{"num_key_value_heads": 4, "parallel_block": false, "init_out_by_depth": true, "max_seq_len": 256, "doc_mask": false, "dataset": "wikipedia_en"}
Each number is 200 + 30 x the weight over its row's rms, rounded and kept within 0 to 999. Layers, rows and columns count from 0. The size before them is the row's rms in percent of the matrix's.

# up: layer 11 MLP up, 512x128, rms 0.321, rows 507-511, columns 0-127
# down: layer 11 MLP down (transposed), 512x128, rms 0.293, rows 507-511, columns 0-127
up507,101,239,180,204,212,208,231,200,226,211,230,218,171,257,223,242,221,213,255,237,224,205,226,193,232,194,237,227,157,187,174,205,228,252,244,230,185,162,207,215,182,223,240,131,174,178,189,172,223,234,186,173,183,218,187,190,225,220,200,154,185,213,133,160,191,151,183,162,217,148,225,155,214,224,178,226,177,199,209,179,204,152,145,194,162,191,243,156,222,200,167,193,177,193,137,218,196,199,161,195,208,242,165,186,210,165,178,211,178,173,246,223,216,183,208,216,235,208,204,147,207,233,182,295,204,251,189,229,171
down507,100,208,164,190,180,189,202,170,178,249,192,173,189,227,205,182,170,159,190,86,203,156,225,200,272,233,151,189,206,175,221,234,183,194,248,189,221,234,181,187,188,211,141,144,201,187,201,194,245,232,191,271,229,213,212,165,225,258,162,156,202,162,178,208,231,241,213,219,191,207,193,173,198,180,219,246,240,209,188,230,198,244,204,156,187,186,116,215,186,192,223,162,157,200,241,199,186,199,174,161,240,171,211,182,192,216,182,211,200,185,170,217,202,244,220,161,157,253,196,167,203,180,204,179,177,215,198,201,175
up508,101,209,213,190,221,256,209,159,215,197,231,180,167,183,195,231,197,197,153,236,196,224,235,162,196,216,230,166,210,209,192,202,202,170,208,202,173,174,163,222,196,247,166,226,237,167,175,216,228,188,244,191,199,203,178,141,153,208,189,199,239,189,207,198,232,177,157,194,174,173,178,188,207,198,117,195,209,211,157,216,238,218,192,204,195,157,197,200,179,205,214,186,257,204,205,204,162,242,189,231,238,178,192,179,197,181,146,136,142,175,193,174,256,263,250,177,218,209,221,202,264,280,197,167,238,258,155,222,154
down508,108,226,149,204,248,182,233,198,211,245,214,228,225,155,175,244,178,219,211,201,212,267,161,202,244,251,173,224,209,145,209,150,255,209,197,195,152,195,202,144,230,218,208,212,217,226,208,230,204,268,211,176,175,154,235,231,212,263,221,214,156,183,218,176,230,217,161,179,198,225,238,136,168,165,195,212,275,191,196,172,234,134,181,220,233,194,164,233,197,200,183,198,177,195,194,171,194,261,185,179,194,231,239,213,264,222,226,241,183,209,203,205,203,197,193,193,160,192,224,207,190,209,214,221,165,201,242,217,176
up509,109,203,195,215,248,203,146,184,213,226,242,206,171,229,243,156,235,144,206,165,206,229,171,250,233,252,196,202,236,214,199,243,136,244,167,191,184,176,195,205,228,212,247,196,122,163,206,208,180,247,177,209,152,188,165,194,169,186,213,181,199,218,208,164,243,184,175,187,212,211,216,182,168,231,161,191,185,276,210,181,213,149,161,240,122,195,205,216,229,207,214,202,219,219,198,179,169,189,188,206,190,174,245,177,167,144,232,157,219,199,199,155,203,217,261,172,217,234,159,199,192,145,201,174,215,217,222,189,185
down509,101,232,161,223,197,171,182,226,199,165,172,231,188,234,171,187,269,209,194,200,233,218,171,237,196,186,178,203,223,187,220,188,196,199,254,202,180,258,178,228,176,199,165,207,181,207,214,202,218,282,191,187,258,132,170,170,182,165,227,194,166,190,154,212,179,172,190,229,171,199,229,187,195,219,213,151,232,248,235,166,179,247,176,203,252,210,153,167,209,221,218,198,198,229,215,188,254,190,152,215,175,211,230,178,155,190,195,156,164,209,235,238,177,182,200,199,196,183,191,138,206,177,244,213,206,219,315,197,205
up510,104,221,181,214,192,173,206,218,243,201,149,186,203,155,234,167,177,203,149,195,208,197,175,171,159,217,200,203,245,193,233,216,154,234,184,209,159,190,214,253,255,206,154,189,225,201,163,188,229,201,188,212,203,178,166,150,187,123,226,235,173,177,192,171,167,230,171,223,211,211,152,207,251,224,174,184,196,210,218,251,176,166,191,233,211,233,141,240,152,187,200,252,176,172,262,259,192,171,198,153,162,245,194,211,228,235,167,156,203,187,177,196,219,205,218,166,200,208,183,195,139,195,188,148,230,240,156,215,166
down510,116,202,208,190,171,158,189,219,270,201,247,181,137,211,157,223,111,185,189,141,231,193,178,216,175,218,163,158,223,267,195,165,180,245,194,214,220,186,139,229,184,205,190,197,171,240,210,237,268,210,242,173,221,179,161,182,206,226,155,228,250,160,213,237,206,240,207,189,162,179,177,233,151,169,150,193,175,201,230,195,205,217,212,187,226,215,173,177,175,205,249,194,225,214,200,234,204,210,210,189,192,182,225,165,208,231,204,244,164,194,228,221,247,253,219,228,185,234,226,166,224,225,238,194,218,188,161,186,193
up511,094,210,200,195,186,228,179,184,235,231,209,179,166,234,207,206,185,183,238,209,213,182,197,196,132,180,220,252,150,141,143,187,205,213,178,235,162,190,207,196,224,176,222,207,215,308,231,197,249,164,221,233,229,173,180,191,193,213,188,209,171,234,210,207,216,214,210,188,173,160,162,219,168,204,133,175,216,190,188,229,220,142,196,190,210,206,186,224,227,192,178,237,226,189,191,204,136,196,221,157,224,250,174,197,160,231,177,153,207,232,163,223,261,186,151,201,249,160,192,209,193,243,291,211,202,219,195,202,207
down511,092,192,187,111,223,177,198,204,244,191,191,168,167,210,221,244,218,189,190,187,211,181,222,260,204,279,168,204,240,173,141,193,134,194,222,198,159,194,225,202,194,200,161,223,172,139,188,255,218,154,214,171,173,203,167,170,205,232,154,256,221,136,206,229,179,207,204,191,188,221,170,190,147,183,183,235,149,199,194,193,193,205,245,179,205,178,232,175,203,180,170,191,195,211,193,165,151,224,173,177,223,171,216,262,139,182,186,176,164,228,201,198,217,187,211,199,170,196,239,186,233,241,224,169,190,174,229,174,250